{
  "intermediate_size": 960,
  "hidden_act": "tanh_gelu",
  "qk_norm": false,
  "attn_scale": 0.177,
  "bias": "qkv",
  "optimizer": "soap_variant",
  "learning_rate": 0.00523,
  "decay_fraction": 0.685,
  "dataset": "wikipedia_en"
}
Each number is 500 + 50 x the weight over its row's rms, rounded and kept within 0 to 999. Layers, rows and columns count from 0. Numbers have three digits each. The size before them is the row's rms in percent of the matrix's.

# layer 5 attention value, 160x160, rms 0.184, rows 0-159, columns 32-63
097:450479435472512524512544560495466446489531450617467548480455528503529501563540567494501496467509
098:430561474483460434419439507484471495517442473442518503557525517513547539516549561573489535486473
099:449445591507530598478484590479500467493452471553367515597514505438435478505442448467458449465533
099:464489487493542457424456434510511593480479484511435592472523552453544515465499532482497552467502
096:537448586510521464504561612550451504493552503497460503560464454587475474531576479462497522437598
107:560566437502542522504568418509499458549475465537507529450513464548544535551421609436483600520570
101:434521510534489328490550507483405611582501548460576521396480449473542476559459488505509486537484
097:571483511487557586403530463407505418485543515535417499453475491546506437488541483607509496490517
103:445491487516375497508423532578589481431495459421541433555539504494521565451523561532452467551523
098:431582539533520544379495396447572446416457544425572539499477436483474546502473470583587520557527
112:477415435540522550402560504474479372503480437479482511453488528511412516481558522549530492490565
102:443462518524545563437497518538566401378533442484522434544451500570394453458543510536448555533474
095:447483458471556529620542421462447497580564498469480507530594559511473471491564532429449557545521
089:463419466531422503561580577544462527430607569461561513506464575454500509546448469435571451444533
101:546534474541564527515538420513450498569543510449450536468581466525529501492502480428489419481454
099:481543548567477456573542489416498459468519460457501427539611509464403415558487479570529623426511
114:444488480438524436501520488501540443476528489488538474467517492513478493551496453442561474560522
088:475429462528514371520450562600486525449504515547484519499481507442491502487454458441454417511490
102:442509474506495417498379466551451559507408461496628481586475498444520513510510437569440596511421
092:467451497565578477459490486514437434520464453523566517438447476547590538504508596546462441473489
106:466565447562501502539485463431481501528551517466453520493477451475454527477571604627464530390480
097:471484448504485548497480461549541585497602492600439441355492530445478386420498567508425513426518
095:483460535544522391498486497577469530572444470453621448488522514465495494470452455507534562497558
100:467434462493509480494571491447459538502551548430503546451520478492444561428533493495510370468491
099:465524369542517557419446536500478553415443458416562383445508545514470474485544438563511510533434
096:542434491519544540519570499486580501389506507548532509512452556495451437553524442449449559444424
093:507402394456520460500499504544533490499457525518419485533520553449450467523430450474510520490473
101:468459511467457470499507469595487528443465527507460471487450522521472614581403457600571558465499
096:516517445544450591431464483457467511529518553447478635503474548541613566443477482448553455502530
099:474465445484428495548548420549469571449546480473470445506482556544511600470483522434491434537464
100:521493447518583546437581435480458474532510485504541525567491397557511445467488485586471496567579
099:500479562403528553424610533447529453517476514504529475540466451473509529481465429501464510492550
107:494453518544498496458426513427530519534460491508661551548493487508431452478457481518421541557498
106:537596521449430486491478479494492560541531503448602528398476529615542455538493500601524523492494
099:535405480549575428528584470522518499541507492526502422473548549452422468454483500474511576529504
114:424447536537536473490583453441448538482512367481499455479551554508561534547475531547487562540479
101:409483473532516530345543446524544533490544553476409477536515484576446554481535546458595534478489
104:506545527465453444546499557492465459431581475474589491478410467407544512552495474456470363513456
113:533530527476548451529467432555457470396537511564520494511595439419542511524532494486487474480517
098:446476542455497515453555638474526571514435517443537482475480496395495475503459488424547487487488
116:543609470443534468497521454568561515554513552459499497439467520543559483400428524513512551426536
115:557443527459505494467438509579485489506607504432419575548557423418541465526534472493470380504428
107:469478491474467580450489586497544600495481527428437498545474430531469479518508526530564524465487
107:605480445517536466503531515496591487535449617423399508415377497492483473512489467478409448497519
108:475598472417452551546436579446445581547494569502443469508415498421480529459515565497533444482410
092:488591418452506517502494431516419517503459456508430507413512501514497528468545425484523522516544
109:468492436466532510544525543528491418490541528523419518494530441482484525582564576469544506430562
108:465496455430471533508454567474473567487425558393511496513421543458559497397530500551501492601408
112:501482454505472415515433447479477465532499570581516530536482527524436475537494587459510544421520
108:519585472496450510367529498427511479599486516424483544631482552461621486501476461461540548532509
098:506496465532531519549466388611485530532622464625506503564516468531507502441459492530486461490495
106:499518542386493491512467525518468525514440483416505462504532542480549499581514491461492502460552
112:495485472489537550502537435514408524408560529557476515513539447505552468515485520468526483447423
102:474465444480505447448570347457531491542477481532467505489498535587549545539540507565514541505499
095:451478518491510484556565499518496494463480440491484561579505467424472485491468548577469482576468
108:462508417444515526558425475472588477523507498486427470505470500509566522552552522550506530506523
097:569530468510553570440528453533510470536489452574440566449402533476434438500468409491465521471580
107:433489611481459456473470590541490518572457450472473525440460513400448535458554460510506483581456
107:453465499576578428486522539481505513570462445467563636565535541563503534392534506555465471604486
110:535539467454424464601475556556449531487526531532508618479470365446559480450546514521573451431471
100:620583433536511537457404485588465459454526519442509539550452561516510482485487496494472494453525
111:587472492592595462426463485599412435463621476551524539543493516511509541548477487494447450462469
099:501595539507527464445501450535482510502481497420474505557444541522467520418531549499471612501445
111:555494421475531529541519449523415533575516550466531558537585520490571465483521466480500542418520
096:479526405499483470533550392495455514461488535527437527370428520450440434490608570487450592430556
111:520531532491458459401414481573462551472446560496543452524474518529519435441498534477536514518501
106:533539512445486504568508495464510518490473507513544458432545524532571511637480515440485505466527
105:454463453502489507492533542408495503426483548492404512464432531560503485499490523507411470453504
101:515476521448538434532502492515519556477521551538497521479544456473467380476588503495562518483463
106:561634470556487543524448493475475515554532470464595537406525540435469517401523435503460459529558
109:523419529519471504520585467499491503594486483425522534479509441472468479440444458520440458552466
112:550474501444498428524565561492526536519425449561624533490513547468453577418506482464539537406602
110:455516441476564455490665492548608462616523453492459575464548428435482559558457531487527403506554
091:529399509539557538459536564574632520505473435494478537507506445519479539569483474529515392472435
120:618539517474532470487492464556469533524484514454631531464557523447451485444459471489516456520444
100:462476511516407445460486424589567489574517437450451526567534490450531503489572416453517526416562
103:485529545451484399497386536529518501543602626457428459480569445566518531519500514543575512558486
105:460538552500451457514439485429526569534489426507546477486448530544468529478466512528455556493517
109:514526514494534506494486538584463569548491449474601551549553482394421531388473442499425464493466
115:422497482508492570496436438494412562494531522573469442502464496524540426471503501536512636513599
120:491486489537442448510496474418545537346511499558484497488426469552565496542518489513535479552483
107:508511510489470468517510497461532391474551521578425562452473511524495456520582507483514445491524
112:421426521533555357526470510543490502499585543520493484454519399501495418429552516538545563481528
097:457509447458369587457404503432562519477446492564502436545520476549525492579546467521507491551476
100:509457486473559396590560567554527501509553465510472510522449499492418475544596494519536452432459
111:605472457474605451510613514562477398433567554529464517465535497507539427579573504488531497526520
110:546505513420515472474521546599521488545482525543497525466565549549408549499424454469532506470549
102:600461567515416454527524558587477477497520493544519512505491530472463535408487478557613532491482
095:528498428437496442641618531501462435508588470483415529418461444488579553492608477484400514473485
117:483535434520534527421610475496539409530504397494520541516444482394552570469577534545513487459509
104:569542549510515468454503507594512506501472528482381523565535517454458471548471391509526485552488
096:525521521494503560444636364602411539437474491534473423409531522528477583469529507554532453568494
102:548502525527482434459436458470473446544472551570473390550491511454507478514421554499528593432545
096:468559445462489542484544493575503362505475374518451472493495488454536470521570507557486471450442
099:462524525526450504531484455501479510509482482452502494422543470528478486576566498527513468511488
105:526480512397549523488503492514445529488582524433570573536526430524374541552451437536516492518481
090:534570453506498468570536509426483468494473483480509561562473512470461477544426586397521500488466
096:533368514520587452566486496509379464595422546385443380525511461489534500553454462441518485495456
089:479480547484501545519543606519589454498498417525473401456532523373498481583479567548526397429500
095:514561430547516438474479448574513419556541523404512554458541549497465438547559488526608480515507
078:519539423516510442533491447581456458551596495547563411520570581530559479429499498439563404536465
098:536516447506417538474501517476548513490562513517476642542531481533498564510511484448493578446398
093:571546570426449549479539480532506518486500516570486505499462478545522451457399459552535512513458
089:611530484465535588535487572468538530457405511475529475475431381423504427512420463574470485551516
096:450484511482476506496426541546490389532430425565512420430468426390474445553485469550504437434542
088:463503455387471467540494494551517519483507464466511492607450424478582482528458454520489484505490
088:570607473431444475612554484577536530498558562433433445540502584479473528569563492482554533475532
090:478592425486502506559536450429527504409450584551526506420413498516492549501557431532555579533449
087:541534450501425576407547497483523450544521455480422585509514466464566466515542485540504457494498
089:451487470517458523474463508473467485478553480584497528528490488492379581492520417538527446485604
087:486510503503483495462615503463516460503503475567533496537510424509446564472465527567562558484527
093:413547481475491485443513503449490592509452498561576474521506497473610568410516444572477482493587
084:508529525531416448432517474502587552507445525581512519417429479539520472556494598443432440512613
079:465542416545522484508530522533565432488550617581478531522527461547432479504500514501470522453497
100:501635466509483487559608532462577549457488518460502490480491498466431467529552461509509467531504
093:432514510479477558477482466475575581428436517622516423520457491533557477479520503537504442518582
077:522522464498457562485502604417491520378484550532479497501536544492545591544558551501451497545425
089:442525507518495519448523464557523511471502436490489539526442426460471554467510548522400517475542
087:497430420455645397530571438540527419484473488392484510413405475643497525511418498505516439477461
080:544484498438527529577500403513385548555478437468544460486439507562552497522554531534440538520515
092:468475486548440512600467508568494403501471482440474480537577461487493564514590562497424504525539
085:465497529535417474548512494432472459458440581544433439538466483497471623450411454572466530537401
094:492508528548483473468495518512480577511547496524502496461565591515506476462532528477527550481437
096:521505531529586474451568556419521563523570535539433559511507505526465557430547504540457557460434
089:501494534562482483505450475492478458540509460453447447519602519526451496602574547412492484519431
085:550591446417592430480472462559432573567473556508543474440469443483509386489481465483520535534520
091:500443428618514465503479564489491466443523585441513459548527585533398526578541502491593486412446
083:503470606340396474495479515531529559490435524512549457518475521483470384479546494581470490531621
093:442556525475588484417519506517437596553605455493413503524436446479454611519526533546545481450603
097:478575474448526481556439476429543520457493571490663497503503515528589510534524470484495510498481
110:482575511630491449593474474524534646497370569461481422547483549489479461493510517482430462573524
097:443584484523603478579550529512507492530514541501603435425490466458490465422555495459604690484550
110:444506547592480542462377474561447515441523572450505391526525498499411508470531572502474480516483
095:546505393471539456481535574407526582564518465519363533537400476519546481505467483479494490462519
099:429552523530588443492530502552562499562569509483527521483498547486401503456482409419476547562455
093:518481458522534468526537483524492493498456547490563474611454533526429557518429508482484455535497
096:471571423511440551562571560466521529548416485533504425500474501498507489570509472480490479546536
091:491550478526529592460467461518502470551409537557458528477543484526437602462434473550486464540481
101:463451503528520425580513461453529509397526562498558413510550649507494423473519510491463492485509
099:558567616510481554492571460451479501429472529548476446627482533506495638483419459461559534442513
100:612547525541498515455576485414511590605430453431480482438463515554523555562458584475509476419517
092:510472530453464555457600454489464469360464525468420464515459490550540515487457436477448480537466
103:505574490482523443437495493573467552441498486521429495388497432573480582437497631509453570496502
088:485513528506510503484531578488550470518480587541455505484498511603424444637420440450494568489514
094:468545444497546513568464438471525464487574454451494501449524557574479457576544504476517497495466
093:421462533540436418490555453473463401613606460520460531463459468580479475562510467565490499453503
092:552427461476538539493590511471480443423542540513473449525434535437440455431556432401548528455570
096:619460519503467626479547518563531455437501591480499510614488572538448513435468384378538531468533
102:550563555499541555460466487449478520503479489586564502556441482539548389421546440466440487537509
100:500480483447512473524484568490514520500488562562473484476511514458518595546417509421578451509544
117:457479479481376511480424471497470518549562502512502524425460390514503457468507386493506458485502
103:461420564536527557447472465521442509501527572429552602457482448497494486496431412441466477406548
099:530562488479469444519437439558552485441564561530447398471516571579562451515558563500468455472526
092:530480390498538414492549452548434587490518440523411522515406468539486543518473546531574494442500
102:527484551459590505462470491555425409511525498474467535577469392467524490504436419502524494597532
101:358505516522386578442559572549549491540439484505537561524548456494447520526514482537468491479442
103:534509518397448455583460426462472525584504476421536592474466519493519491502589550542523467551548
105:426455479507390523458479565551506550564496483488480450558440519456547393499496406461508506493465
100:496490421489519462541595480492499510538491506456506510489405587583498485566540443540496521507464
103:498536450486552534595431502449492496430532541475479536408516560536570559605508569441422502499468